Weights of a small transformer language model: no biases in attention or MLP, capped logits.
Each number is 128 + 24 x the weight over its row's rms, rounded and kept within 0 to 255. Layers, rows and columns count from 0. Numbers have three digits each. The size before them is the row's rms in percent of the matrix's.

# layer 3 MLP up, 768x256, rms 0.06, rows 364-470, columns 128-191
046:125120137144150105153152136085110108130142140092100093137149071067100175143122147117115093162095153120132126131149103146145142149115141096132146151138145150156107083097137116139108130086116109
112:154171135123126124111074160128164132124117145165136123127108121119110145143120151113129139111140117175128140107118099135113171105115158138150138121123153130174150163142162111131106160080159083
118:109154112133095127129136118152137119148093149081124140146122069123099155115102092156169131106139145140093141161136119091105146158119096143145131157122144108166107151131138130135127125132144104
108:094138128091142144108119145104129076090122132136089129156138134128133143133114186137157147164093082089122137155134152168139129144124167123167136147133124128138129113180127077129164099110087148
053:144172147133174153126164127097117105114104142104124093172164126104125148137126117166096108133099141104130098142156103130134167118137123129159180150174104140148129127118103132130104142105090136
127:095120154102134102155128123121118140116121097111065159111132132117115124131123144157167126176130128147090089131129126119103144112090103136130098109124107161129122158105150082154138143157086147
053:125133111125134135118144147109131120112114151113139127140144090116145134147080132148139108127066146109141115112165127168143138166120115087162169174120087115140116148157103095107139123109089106
101:103157098123091121128143157129108136146040149083107075120126096106110176104122154170113145136120091150147149116141125146114162152090107149128121089114123143111136144180124105175114131109113096
113:106126156067096163124105146095094145146149135150107128120157168107142161163146130143113116151119189090114157174152160100149118150132106105121179137120147117109120118118128139117108076150122097
117:137145127116134100107141129161142129122147143153170139161173127115144159127149150134124101114108155156124117126122107147100178122108105129176156138096150174148095171126100090100156102132086096
103:134134150139197172101115132123127119120105126153129138122120085145130088114103167130098095145100142183133106104133127161114181101139127179135129116119119112134163078134091154080123144133119132
100:127113134140087152110142114081130105141152172133149126149165104144162160126131088116088145132114096132094088116126119117132095140127116173091111121128105145144131083129122148112127098158117097
132:138119128105124145117141120098132122125085140106112101171136146111104147152152154104067097123102124108096109142138178100126131139069130139138150119157111146160112156091112156103076150116099162
111:141109125102131153125139114148121107162108127138152142111123104106137106159183156130144157168100156119119095132147105104114134133152141133123141102161139147084093116132138096139105154104145150
109:139115138150137157129114131139102107120150098109130139155166088125158168137130109148088127107112100104090113077125132119065132141066140111158105143117087130152121119108145093077119130088144198
099:110087166132141144133144127134112139118112115063126141172111086116129126160142142132155100132089159119115113145131084152110130108098119111099172121109116135123103064139111101082114146135139125
098:110122131127104150158129141132112113151148113097081138164146112144085164127119152129136104113104137136109131117167149128130119121135099125134120163178146206083142139092094110130141156143151158
109:098152134106138116160145144128131120111122075141123136131136126136099170129128137147099104143106149109111125158152150139129130133155116161156103119135115117158100105124081079147110135084130163
114:087125110116144160123134127117117148114121147106087132127131082133141166137136167126141105105123090087127152105188152143132144128140119091162123096162159114125123070126123074123111113109102127
107:155111131100116087120148151159103130110124106122087114098095072148148150136078133148122102148084151135115142161152137170119155113105144126104150113166123125174117103138166117127072112104123135
034:143144158100138160166165133073094102115115122130145119135171116101123136168102180148102095124122163111107132142135127159119129170082115100135161153134102121158121125132140116112127146120151126
110:105157127110158147119100136073149151093117119141136118143139123155127131126126104129081094161101159161124114100139082124114141112120116156108143134122081131137100124123127117097133129053166135
096:110132097147129112136142121134070142097134132144149091110110118132132134155149148141154105183126106132104150113106124101124106126151112158112162114128112202112155140161138121145144148115119093
110:166121097161115139112119125134127133095109169146115098164143125128170129120129168122149093095118139139116122164145141149091117117094110103170133158126172118160122123106125083128142121127122156
108:129110102133161126088176098098124106121134151090151134107120174168114132089126081148105136135088110145130112124158124103107089156145137184139138140156128111160119139112120121152127144141154118
078:143134142109165161127113136098148105174117126196146105143134140105154140169120141089069100141137104113124061178129123151163157116133101129157126139136142145170148142161129086152117153116130090
108:112132116148153142133121160123096104159152128158094069101150119117143111121120124151099125126118131109135082118140112131085168128119162139161150123114126170106103138132156140130124162066072099
121:114140138115125146138104149156143114098108185146063091134147146104151151107114087162117131132133141138107142187130099140128133121119129126133104122098138136097091152188104123120142128076118120
038:147145158161150138178146148100101134136088142125107108163134095071132121129134172104118086139139164159129121108181145173090126140122118113127137151131105127143077099127137130146091144082111157
117:131157091116127173151130134096139142122100140121157140154129137119099134147095101132123120143104098149134127146127126127146104114159077146123108160172153104116120146153100092116107137107147114
107:118144179114158151133110140157095134129146110152136075106133144108126119150140153144076130136097131145121124132114150114155168110138123134157137125120115113167126161160166145146116080125113078
115:149153132114076131165110165150108110088146127122144130137168133130123114181145115151146140132093103087108124125100129137097150156106127126146141114089098171093106183147118138136074152124100115
105:090135120139195126159181141096067145146100126120103088120118127128077121149132133099132134110084116122147107105116128164167101110098079120158123132087075147130112133122095124110174154087163103
103:161100153116138111151122173102129095099133116151126148160115123103106119128098177167096115116114114121142084149127151142152125164107105115162144153174105113132090139120136140148109149078135141
088:138137099106110147151113139123135089110090164116132095103143134088118122116093162132109126120111151143087122149138143116163143142115098109118134161149135114127102135138108134132086129134136153
044:156114165087162109133174170110105107135089135121131083109148132095149128148096155157119079166096155099124132140178135135133133131119102123156148145101116145143130151139124113114122091130110121
096:150101185118171155108121111092129125161123102088126147108197147143112161157091117138112124152112081098138125124133074124120157184119106145096127136107115118110079132147105169102118123105110172
119:111101089150122090173128151127092055116163100118103097137132145138168155159092113119095093158116152089100121151132136133095111129135117122104160175200133148137123128121083103077129163162114120
053:090122130110184117184140166136125073122104143127111098139158133119137136147107143134095105177093126103117116128180119139113121106111082143126153132116148158146105125098102102129091141108073118
116:104122166119152129111163153115086098105150135166146097151096127120151137146147155124137090111118130109100161153167094140095122098134126111158135168146149148141115140117156109124094120108113122
121:154097094163095127105130138139128134119101111115163114089128126130122163123124153139126125104134102116127151153132131112097140125150119110130130157134131102143111157110118149130110119134105086
099:145169115148126170122104173131131138114109129111113123131155149103147135143145147175087125153133122124116099136132129140108189120142119152124107140172129161163140142143094167104137117126071109
098:090127141130126132109125146110053145161135122127116134166150097115160127129135161103122118172124095079098084114138129126131148113102110144134124183121125095139147126162192136117123111140132126
100:097153137145178131179136139147142120094102130116108121113131101145138133161142105154124131154129160091151118088139137115075148140102134128113136130094123152128097182093162141107100115080137128
130:162105166082091139108144108122098168124139141154147091130157141120091170132118151098109076136090109148137097162140144114108176131081144134112166121128140167140116160167132136114113116114162147
119:121145089119101180109102147119146151124118149076139159175124177123112143133161109110123134174138139061111087116152102118151129146150101140125135126113113141143146173109126143091067105130145178
126:107160128147139139143128119122148131134098178143142102115112065144145113142130127104140126165114133141122120116174130139128112199147146130106146129083121096128123128122143079137160136108110135
103:136163084120156123102113122127106132116101102138118139124137193111156138098116142115116099152124127154114131160140163131091113139114126151142122120101145163153156129112137099169173145168121133
045:135133170126157110156167154088062112149132187130143116130140069108113144155135138134117101135084154117115071123155121157143173159124122117093138145098151148105089107168113127138119137098086128
107:168165125142091144131090125095131127135104152094143081172146130160164100199107125159107073160124141152114130099119131121126155137136150129106132104146106112129084105140103107114149100127122136
038:114113124118159139153143151097107098099089163118125116142144147101168134108100126185135104139089145108132108157149117161153175160109096132101130120132110147133091131157132107131127121110117135
103:149110146145117137093130175101119142123136121147112105145119058124133109173153143134125105128086123121153130125138138171109143144123123126160138123090134170156111110163153153150116120119130115
061:155136175108133119160109116096104080111081141147106115171116117132107145175146142160114125121106125138081115145124108130157143150071161126151133157121098166137135131132133146138115130100096129
110:115124121143170115179155146139105070143105116127122111165148063128080135140108142123165142135129112138127138171168151101117108132111143108109159123154114116126131115118161160156086118125144093
108:138149103104131095137126134106151137155087111141131165140113174108060110127149168104116115132096139120139139104174132119171094129113117140134109112167113129138139094107139118163079192127129112
092:113159146123100136114066201121139100139130158085099127212171111140103095104135180116126117125106103106090142142118136133120137140135110127147124128131116133161156129180162092182131100110134147
101:111109106129133114092137154109076118103118115098134122135122149123090127149113175149130135144116112101108088118108129143141159148133141141143131118128126143100130134086133100105140124125100137
103:095136099094112128138088128104136110108090139093174121151137151119116125112151153128152113170120165153116139119130103152135158148122116192137142150102145128127146112146135137126153125107147152
114:123148167141116134139181113095108108127119127095095113141114132144153107096121110140149119134124143094095142112161143121154151096156109165098110106121123129162123158127156150151134115116153091
111:076139182140145117137092171127107086088117141145132077126150134148148120165120113126088107114122125135134155144119127127120167120134075141096133129076099134130106169213164156091127160098100113
111:112137126101129144169154161152165165136121116162121122108134143125132145130138124140152128173129122183150105135095075136099134148100094116144125130130114145119089194139187134135125093130101118
111:109111110138155145123135165105144139096139133133150136171138110165088135149149138135128154134083094123113105175108094082109148151084115105119155133154165146079092076106155075143156073100139157
103:109104133156165169155120125109128110134123115106106105151137131107108126141170140136112104158129090120158116122134113129167175152127141100100137132159122083144125188160147120102174093110147145
039:087169140143107110164169150105129109107097158137109097149107116072132145140089142114097118161118151105109092174119116172133178152134154136160147113123082171116136131125129103125119104120130132
099:166146146083113144132132170141117093061091144137122102152141116089156134131148130141087063108106166132152154138140114135081118169126123091133149114123086145141113178148105113174136096144125171
110:120165111112117146131140153103088120085085119090131128112111074138120167132106137109145140099114179102130133103126106121135121134118128072139149126096140150170085110095103126075151105087111126
110:161097118146136144157127126145114101105122134154173112160152103087124162128121148139132121129119170112140077110133154118147131115104138122152156168130109154149134143126138159109138104111158142
107:111122148144147145149139145117142055167157132132148132138124104121090123138133104114110106104145118125101147182144169150165114146128133107121153146098128143120150137116131132118087144143139062
106:139134156110094179108171186094135137145104135119157110159145140111086149134131148152119088110103112084146109159178131116159135124125093104134134101121129129150093108135139098133131123130145111
102:112146121144087132128138123136144105110143125169121127178107141108130162128117119131123112082102131118063152172146131191089129157146139122116119116144142150137113137145129099141149091154137086
121:145155098096126131122154156124108140146129156132140097164153146080098138140147103144130104144108140125142128144130123120087125125121095141134139106158089160123127114094101090174124108150119086
103:065123100107094160133146155110122158139096134159101120116143151095102147158149127128162126139107162116118109145175128102117108165132127139117137155106126159119096087136081126166124086150151125
126:151094134093127152103123148161143124120098187148086093080127102070086137146123129153113145121107146145124139180126134118136116123097131123136150105118140175113128170195201135156080107126091076
061:159146133142126116139148120124092119162146143083108128172172115120173143122109107145132094151081147107126128185157088128168142138061083134128162142130161182177095046161163118108144097131104127
045:115127129138129142163129143108102142182092149172117089123147095117147171159119145160101124163120125096121118149170114128108133160142118109120179131122138151158068135130100130133081151092102132
119:145101173125102141111153126135138143154137108147091073109101162082148169143150115192076138123107130106144135134181140129126153124076123096136143122106135127136093176136183111153127117113114119
042:122126142138166153140142157128084117111127160155122132150164109123127153136135144140113116158097084118101124127124142140154136153088118134134148129117117129131114176138141135146092151081099140
124:126135135129137147139221123161107112136061114157089110141128127129111116125153097152131080098111147123150129113189115121084120124112140093116134125135115126136045150114096103125110131102070119
103:100144140095136136168114128113141130090102163133131154119117150115119137165127152139161146122068179164111129160145119104128104131119144112140158124152174129141120110085170163116137115116107155
100:130151139149113155150118137127140135142132153139126102097098119156142126156118120144104133140095132127122141116135158144042111141104116100103173143134131130114147119090125154090135101091115117
046:108104128125163141139122147107104094098142178151113087128111095116114138140099125126117120113091155164114142139140148137136125178128126134084142144182140116135151163106135165092107125134127146
044:160089143099161129159141167099141102114108126124127116145114102126118151142114141158115130146114109139105071158152153160134134179134133102107145141120136134133103138145138132110142117118099168
100:140147161113103104126139147091105158090116124098134138137114125124093135155127156144111134129104154052143121108202113136129148112125157118136146127104137128094133177135142150131149165137135125
046:155174156148139132170166160091098084133118106113134117129127129117109119153092116160129095164097143088113133163167108163118145129123101107138164144143131143149098132165121135110132121075113117
043:116154172121172139176148124128119107153107151121078091177139140108122141151118115142105140118092139107102112145143095112115157127096105102117168156148121137170078130122154113139096132081088109
120:136148115145131165108143144139102106111113138164068088143123153109176160134112135135146108151102100087097148171117131160102136108139086141147190129092166162187127113151142089134159130122156135
105:092181132084151165113153099100172120137125118110072113139164122102134108115099133120140134152122115171104096115148170140137186131105120153173129140154116145161112116114149079131129148129114116
102:129138120088195126155163122099114125121105154138125117133117120113166116119147131133086139129102118167125116080130154138137136161142134126116169139115147193182100113105101101149093152145076145
104:157147157084122140162140122119102152147142125109123143113129102141128141126127124074071091126121119077145132104159107129143133138131114174134140117152107155129125131103132076133089116111102144
122:108116154119105149139121109114156156130130158113127115128101114119126154150128117163156078154102182169107116114121102099113123138095082136091182129137130126134130143110096144135120107140095152
100:085130100127155108120150103130127142091124133083122155152122118127151150154123137157124110125115137161123081102162132141128121142129155100140165109130133166090111091115155105123100187127130144
107:175180115135080155099126175075113107171131135075138098142120137114168120173126156077147158119135132102086089124143097118165115129116140154099129119090149102124121142170106148123119155118111125
118:167165119105131125116152154112100136171127115139129099167137117149157185123140131123151125127138089113132147122148121138106151122085164110112131110149159112119082144141139161115165137126130167
106:067165125162150102166169131109096124105103143126075148115174096124096138169149148151116089120113106115122130070118099118091137128128069136167130126148160191106128131141125141116092084114110102
105:152115148109154181123142192139105120137130131116130094103164080128140163148142131130146118178124152126124132117134118144114160119130105153073138119113093120124116119156112171115137130098129157
049:116133149123126115141171157122109085138122168138152121170173107143148150158102148121101096134090136168087124149128097135158171138121105145101170144155096137165088120148139148136119134140088072
113:106127130180141137126115101099110136100118119143105107128148118144139132206131172107108145118117151141102143170128104117154124171126119124125099130126125135151105162136137109139131131140112111
128:096135151115113140129150117088088158108149102113147084092134084131140121150141131167084117107109146123104125135139164106132126147127122122127132151182144113139072152150090086168115153146131163
103:123121168158111152151095165129125130139118141141151078131185071111145142115127117092105109160108146151135099094127144122102180150128115152088140096114087119134105118102157136079126148089103127
122:154142128093163151120129171114115113157122172097093114164138100080110128162111167093066130101154156107135121088139128140109140165089150110133104110171127128104127118142113102151109118154100114
113:126132111113124125089117147130137103123162182138107144165140077132083142155110180120093117127122168150112121202158166136109140154119141074171127121171133121137123121158168129128110121119119162
045:091126134088113134170150178123122112130085130102094109109150120109118132147115125137117131111109142104094094113166136140151157134088131135111145132115108152173107159178139102150109112080095101
106:140135107140086134160111144165082134146147132121130115105164092167136138164114132181141123137145156146122151123116101103105135095093149137083123134121119155108128120089105121149136123100141133
113:110130114132168129103147125136111136108118163126099110111112132124134166140144103173114121112081135099121119121173118096135140144070106126133176123089109186126106133158098158095137089107122136
050:138134130103122154168139132128113101097116140113131105157158094072162156146094109152105109150117121131111129141140107127118126163106139136122110138137100133154103153151125117187149149067131128
117:170168131165117175131124154115107119132096090134135116111129104100099167114070152092141056091136153099116150116116079124155189127138104133130112161132160118149122133110135116113108132105138095
102:107136104140176149161142105142100118156096169105125089153104100132118116106139135114134093160085150125102104104135137147137098159103131153113142126132113115104120154109100088120139140149112160
# layer 3 MLP down (transposed), 768x256, rms 0.0532, rows 364-470, columns 128-191
040:118111091121081129093108147108141136108130119129156131114107156122137116117136091086141109089094102154132078156121090104110121165167134114104146121114107093105124124145133122132099106096114132
113:174110124147108108132153145121119110147102112145143125140142122157128129092094117149118150102118133123139102161127134124138133152206098098112156136122107135113135129127105139151147122170108103
115:145116150129132071141138116131138115110115129113160120128113131111123142114112079112141163134132163144178144158144156144164137167145136113126109131146135107163125133116179143129152115161123117
111:151114148096142143083125112102136120124076151125147162140146113143128141071168091098085115137133160145134111107108134098138137106148146089123134144122109111130163103122111126122162107155137134
046:104117155089146133134187086110118134079136107117154146101143138112112164131122137139109102127165123118143095171095115166145105089132108106140160104157136145132138149107147133138085109138133126
121:080103128118127129143128169128082119175114071166115152137115120117101158116150137144154156162130147117087135124163157106109136081094117131095149160143131183105166166143137103158137153158138122
041:166145099160116182123111125139119138149127116136124166126130127177130106118124112162139075144143111142136159105131157113141139127155149105154130115150126152153158135131172137107118106139163140
104:066096081124126115146091105118085117149106141149159135153128104125096162109140079105140137148168140101147158132147131145117126111116112106121109119119151094153144124150165095137159115129134129
116:108163133104126174142120142112143119156148126143138151153112162109147151143125144123138090116165143108151133108156151126130125172149125122109155129115130138098146122142097159113148137114118100
107:146144145155100125087140084116111135158135157144153124084066148129158151140135141121117132125132129166138124100119106130136146154168127141142108117106134112105159117138102162146122136116150106
107:129143093099098113173143147132144144123086112142128139120136119147154122101173138151136076124146150156157137119112141125127120140104124115134132137149094120122118154105139184128154100102165121
106:121150137167098107152103151155157150125115147101130104097131133130159132101121134079109114159108133135139089125152159111124169123127123150129078114139141051106144170116139158161135142101107142
127:124117109112127143126118122104106089157101157091128105166143131127082100133154128095136105091108153098097080105135122124123152126106105168069081106142097138140105146106110121121102149159099128
116:148142140105142107076129151138112112173129133152148109145125142124133163084174137139157116118144153158146102170115133095134121147104135110140122111124119120135106104137134136120111114118117162
112:147138133095115152077125114121160106131171164109131130099147073107133132137126089118107161128083109122134121122119147108078152131124155100093144143161118083116112159160136117109106175107147174
099:111150099147127159157118141136163164118133144121156145103134136127118094128092113113116154136178130160109152072154172136130152113134117157122105131145131064136175131133126149108122127124170136
109:104125149150154160118096144146128130134101156134150118114159112102110106123141126155098121142130126126111151144106144108132181098115145150117152114102131147150131151140167104108094106053119067
111:107157083146158109114149190196121108121095137132171133119145118169149161114129106104147154119141170125129081144165161165104113113127137092066120134143111096071117126150124115088130150120153164
117:100114114163137143108118117156144145093119099159122117142144122139150126139129148102119156161100124126169110151134134095126103157148142134144094111094126119132130137142101161166156160151140149
115:132176160118162126142121128111151157158112136144156133116125149127153151105097099135113144121164116147102152135159132099128134148162164121112171144123135128154143111137132088111095128105131116
008:134114150126119085114150098137098174118179098108090132114141171104121091152162119144139125110135148140113157123136139157154165097111109109145135139169143127104132121109105097132142105183164119
117:101085088157129129166147147145107136165135132111135110116128171178163102142083119117123136117094127095099151077087129160100121166119136116123097090103135122125136147163127111141112144107143153
096:154105163101121147118123108141114157149106117139140137117116129097143087123111104115190162116162111147149142128117123119167158117069121136143123113135125117124149123117117127100140114148127114
112:103088112179145133124092085128154184119140137133151147108153111117118112113102109101120081142119141159116125153144101150127152122104121132148100128093127138128062137136144117143140149165115127
113:135145130116145092120173085169120122130129133092174149131106137183089107129127089128146142143135164130123118124151134112118153160139159121139078131132171108153130130147120154154137105149138149
079:103112143141159091112095154162170119137123143131100112143151109158112131107137092153131101128125173150094128081125123156106115124110102137145160137062090106121126139126155177104150147132119146
112:127125097191099122166187118128080117114152161157154088124087111158133162063181124135079116116137099162174108161139088139095144163146132111136113116143143141101109129163108132143156147112115106
124:115113159112095146173109102127111153103137128158167092157145125143131137104112100099109140102125102091090117170152132080136091106130134116181131115099131131126131163144089158120165119125117114
024:161117063152124106142139130156173134123116144183123110108118134117106095167145100137143140144145105113145113114096107116104120129164130115118178114088088134151133128167149090096124145113114145
117:140109147105145121081173093173161135158118115079133137102129152107124128155099146091152112138122119163122086065146143128148135129136119141092088180110148108150157149105133149137097199103181152
101:115137105127139154089093093087146133104122149152137104134142121152114125165178145131131132128137154129113116148130133138096094098132135105120109145124137150091163072104131092123171108130125186
112:112115126082105075151103166105106117127108143159095127143118126121092075149140077118169143064107107131141113119139126150122139141130140129127125140093126130110102114154135122104132137135138155
109:126128107116162128140137090081102172152115102100104094126122118100136140115132144100171142115116091172166158106115132145195115096141141070194143087150101133079144119104108116119160136123119141
102:144095111112077154126149116140109130131127121159155121128124149147151177145168079112133129112112158132156107156095145142143137140096106138134105137149110154153114138062153139106126133137109143
087:122146124152142135081087153127135093056144106151110109045126174123125090151144083129119146122098138130140118081151152097114134102176131129118123120121129102161131132137119148132150077139128128
029:139176097123119113110133129154136126141103114139156133104133128115101126106115126116156132127097117126130115121169133141167068125177129121116095125106138126114148112104191136129127115113133099
106:150127112123125149076145129127124128135122136132168124101089144122140159100127070155166147130104171145119134135115149140132119138146124113112119114145146125108138147145101151136147098112142168
117:114154157102136135114164171120141144155102123112138133167091100094103134096143113130132122127124090155175135129120088105126107144160146165134143071049150160122154110159084126140163070123121127
047:133141142145098116128128131099114124086106144109137135134125128152117131152132106109136135151164152109165108132140077111124149147122113187129140135133119105105067126163133150120080145079066130
120:139096127127102085119124097162129123121135130130151101100109135136156108131107118107138110146109141134156141120160106146130153088152166127170162134124099158142139141102124134108114099161109124
121:151127140119105089153122171107122082089133126081116106140113140108133130100143089101142144104144150153150140132104115159098129121171112097117121147132149107109157162162134128098133136160089134
096:176126126159089125102059162133127143134122149156094139127107156161121115165080116182133132105153124132153120118109175099111167114162140156137098143139124155143141092096129160159119151114150172
101:100109127124160113124128134145118152143143102123099112143142119150129188108170119165140116121097107123139119090172101151130120111101119094150125149141154113088141148083150172127164127123106175
084:120140103143136092154138131114089142128116106186143122103085147171132111150153140095124117131078125150116121113093142088092144163092085135096134059091105120132160172096119097139152107122099135
118:183118144123168134156095154119115131117132152124103126117128164105088128134128138104112134133112174113182066079172130122175117122103178137115107131180084114131166152129129130115111122165183078
121:142152139147094125135140152140185103129090148105146089148117130117096137151097133113167140146144162133130121120154132105105143128139127107132089105148132162128087145127127138195136139108116153
122:113113055142074128101096115148113146125117140140146102098117080126112112179150138097138138110188148128152137145099199122086124132152143116151094144116101115153143102128163116139154120108096133
107:122133124129090163122161128143109161105156077162118128143117138127151117120121106092142112159124135120107143094086143104150090109099135165136108127133143119112160159158100164164168145107194096
031:186145135129116134160145183123131182120137157090094109105143116146103153114154133113149112170098118096152132112122111135197174115083108142121142140169156163156136124125125146086100136089121144
106:128111138152150147105124114190136097134110106190117134152110132143168128101143080123116131143140090178153156104117144096137123187146103146114124100114121130158111151108133206079119158086126182
021:125132163102138133140091129155151133092135130148094104132113108108128068085128117148088105156102111113162103113132112128135102151111102125138094069108153119143166136096115153137128114141110093
104:097138162102102095135114123135181130143143099092112119135149146157130077113138116102126143097111124120136121135103111112144132135106113147107104155133155129130123113144147115146151098104142137
050:136094100168165123136123113083154084091145127197164154116130133118137155136122083143154092130117122119116134124200173124122139138136143110137125132156119140139119161084129177076148143124116072
107:137125125110087131157125151136136167127137129077131111130134104129120091064151130101180087122135103132108093117132143132171071167124124132182115132119103117178158100135173113134100071152127166
117:127141114126105080161112117113182120116086110088163165132088126155159117161130124102121108138099164150098149079136172138096165097159160142147095102147152175153140096105184153101112117138124141
096:136138090117131090135133121132153141178145113117143141133120111159147127097141155115138111114056159165148107102116105137143123084125137138163135129158116143075152119131125185122152131093127101
103:119096159102129180143121152055099165145162100087097095121146141111101134115155162107149155161131138183150106140109124117157135118108125130096080107115118131146125130163138130122120091138142135
107:138155119105145129086114140171156104120117147134090135093138093146176129123091166123100149154133130135146089109111127126116163183109121128081093107145065102118128135143167090124116127144099156
115:143144089138143136133108132113116120116125141116108153148150159147135115149134159118164132125118110131102093126088157183124155120146158143109149077122155140161157133125116126157168153158147137
112:168077151109144152124131129158100120141109133171082133103109121121096097098155123152116119110119128132142070132119102140152153162131145114142128137163161165139123096170128157140164100131150141
113:126120147148088101144124158130132120151114171156150127156140078135196118122070120094128118099139153169145106190142156143103135144108106120151127125114115125111145146147127106115157163109124130
115:149120132162111114107107119136122114138126138145151145146175090153147129186137100162118155197099083114136120166149125101131136120140102110120119121113166123132121117148161128184159142127162178
109:070187118138152090170144131154150155152130144177192131159153132128139141091130124146180131171132114126145126131106163170155152147168098083081131145131151097134115124126143144109143115068114162
029:094144152129124151108130063146126134137124097136150185084157145189150153125171107132172136147141152162145100143105148135154118080130140147105094122079114117093133148125104165111161173157085113
097:129148136181154153110093160120105125148120147131102154095148137146134116102102162115158160156099120122086074104101161124144110099132128195161115127139163138125103086113140135108106148108152110
111:122145144146124129153156148125166148120091158152185099125123093117106129109130134108144189118126142181170171127116106122165115108105134117137139104141128134151119120112139162106141131123124142
108:150146133119142102121148091131147085144133128141190154108093137150156110091116085114153153111145168147137137151100165113118147132123171130132138113097146089107120119132112128132155121156135169
105:135157064147129147100124129136114155161092116136149130118109136122120117111129126120143148183137106120090159129126112162132108149126121127139127127081131067088138117140162126158128124141142163
098:153134130149132120123069122144095198163073105144132157093138108153153109150076088087139161157115172127140138146200134126179117131132158127136124109155134144156105109158138153090123147109126160
103:137165132145129168112107147074094178108120114123134115110086162142164145146115132127115115127123160118128107126116121132165136124113139152094093125169109088122126131131116166133165111137125142
120:127088176149134149145135097142123092072123137119116129086067139154066119115098163139120149127132141143149153138126136105182152149143112127103154137127132131177108122116151126124143107123104159
106:141099141112115101094107112111146138122130155153103156128116136083149121138153136100117201122150127186141142166122113139118135120120076121133117108139135102109161149127163104125112186130140082
129:123083161107090106156147125158148106174123145162116174138131128133131171158139138135080152101124153152123085164143113148126130133148152130151118076096065165105131147141122125122118145142112152
055:092185113143167115128187133128154095103166109097111127121161111164171150089156104109089118102090182133109112128113116114120104131069104144120138172142142098170124147083090118129136161122106145
036:125087132158129108170129110121100140179119124109083141135125120151095136117096174145145141131109147126120070193112168118151114104123152105155132107106140180141134102135118126141120091150142125
114:136093129127117128103158098106116117141100103164126118093073145136126137111141137181101107121133133096093114131126170143115142129137155111111125123090101116160139131130127110183096130157154120
031:147143156084100119103148113121163136118143173110117179140134120150121121139091120124180125159120147128152124121130108143112158158130122183101168080149170135179172154126170109132103116126120155
130:121105125146170095132133122101139142127123134107164144116106125164145175093137163132096133155122122160135124155124116109127110082116098095136172084151104115138125148082126102109120142146126132
107:143108109167116150101128079159105122141137174119088141116136148136118108109137123133123140146094111136164132135141144126128143097161120162124109135123142129125126122112157136055179068113139122
103:126124103121123117088110165204167127149108128156156132114110116175140151082103109105142130118115153145151102118114123134142119146128082067126132112132159158120157126113118139089142171141123173
038:133144140136141126084163147171143116141115116112107098124138118127122142108095137133148148111122126092126088081083091102142123129141107159133084100100163114151135091130131183130108146117158111
036:140137120102127150129106090146134129118115115136181096102102118104122144149157096132132098101139129148116128116127154128114121099114110140155148111137119096098131161113152144128142152121169128
105:123089119155084129125095111149151102153129122130155110103125164111087099103133109127176123104124098154100144150130159102152120109139103088128134136158133120144106133117181136084155083145102134
033:166128151125147088122162068120140160123158179121157123180133154173126102143149139135144119112163147172130083154114157108148146132122156153110075148133135147142123153102120125068152142159121135
026:084149121166116097087087146113162100097118124114140131063114118099115140175131105132137141150121107108152129127105158127102115114121164104174115082150104083138110137129157162111089156107148132
120:170111141151141127104167107184147190129067158114146099130102137116122130128145126102149144150131099141105139147117091151139107119098088085111181123096157138174162157151146156138130104146145091
105:157086129098142134146131076140158127106184089131149090128134164145071089094116139121161103156109110120124122156127126151151077108117118153094140150115142069109100112117160119131119129116129098
100:107151102098099108131146130142153141150093142120151131119152094125146156133160126160140142144089146125094136146156174146118112110142139113170105085073148133073128125116134135139118159200135146
104:160165135107150117151083170137148146138128113150169170112151136137115147133099104045110131160122144103145143106175142132144138132150102148141154128138094130154152105119126125138134118145133119
115:097088112119143145133101151139124112111173126134102143083118135122092160095129082123109124104112149167149109130104130155139118129115152141108155102093157095141129120116129115121148165144130144
102:115118135182103141145138112116136084137139153188120150139133159136105122120107140079159125118142132119159163126164176142141148139142127157128096085101153080167155118172105143136126099135147117
112:154123133125129108075132149150150111124139181150119155116137126160127099150088144111109132153130095107147134135119113131122125167112120157107115146132153149115148106107138110130131142164131102
120:133121143096105108157118117137111078133128082124120168095101111151095091133129137113113141156096089121105135136124139139138121146160131139154135134103146143142157107120195110149061163148180128
109:137155124137154099159129110102114113138108132150113130139132149163102117153166165137182119114125155131124142118098160145109136065106102139135126108119159117083153145140114139122123143112093108
110:137106074147130112095117101106136155148147130140135090136135137121109168085163116122116133120098150127148115137142167093140140125094124139143090104103109121086137148113109114119152093098074139
035:148174115152099123086099105095116140133114115102152136118154177135118136143124122114160107118133075129147127180131143083169123121112115121161129151098156086120163126123118125139154161116176125
112:090134154131118158140095103129148106130114141127111137146112157124116118150119130114111165113094142135118115140138141124080122142125189164126112130130136120142108111153122136157140120091114152
121:141129091170144152125110112112137121081129146128171102141103053102126090120124099129117123084159135150093139110141169109103117114119145129125109096112103146098110139116130148145136122151146122
104:138119067136075085112142131166132141144118114105151132111119133168169134146132093131171093132100144151154115105143135145145134138099122143124077119104142110105165115121146092093136147089146159
121:157123120159136140119134106137124117120149147145152203134126164095083130097113135129149129127181104150166140148088144099106140130149111161125127087085112128149135149073110158125104122157106128
115:116143142082116113117147133127161128097098131130128168131132129136191145159162142108139098119117160136118133102158101119121156097108138114147131136127123084120155095130151104118108103104150115
026:104125166101162096126174116128125127101151139159157152106104109106155140110120078127153100151141119098159122156104122090129143130151108121136135131136136095119199135137124109116142118109137122
112:156124107202112128136121172145151111136118146135115080126134128108131116160121096119160088133132143142141165087095093104131147104098131145134131127110146117153151143160115137086141124103154124
119:123095094139155128092113118075170155060132138105119153113130145112144167126136109158124163105113113131165128129108173126130104135149118068147121101169099162104139161085093132120136070136083143
045:096138126091098141129146101104188098141159150082148158124094141161133131137129146130116134124145152118125155112102130148168144124110118156142143140124155152168113105114125110133136152120120135
114:158144170156150110176139111142144084126143111101143146105110146120151111120124097081130122138112146099110129136095134074096146142129122131170105129138143136142108125150120115149133164145157182
106:107111133095150166186147109145137131168136092098115103104112127147091140109095106128119100129106105138102121116169144140121084139121103125133142117162127096150078120137132124092142161118159088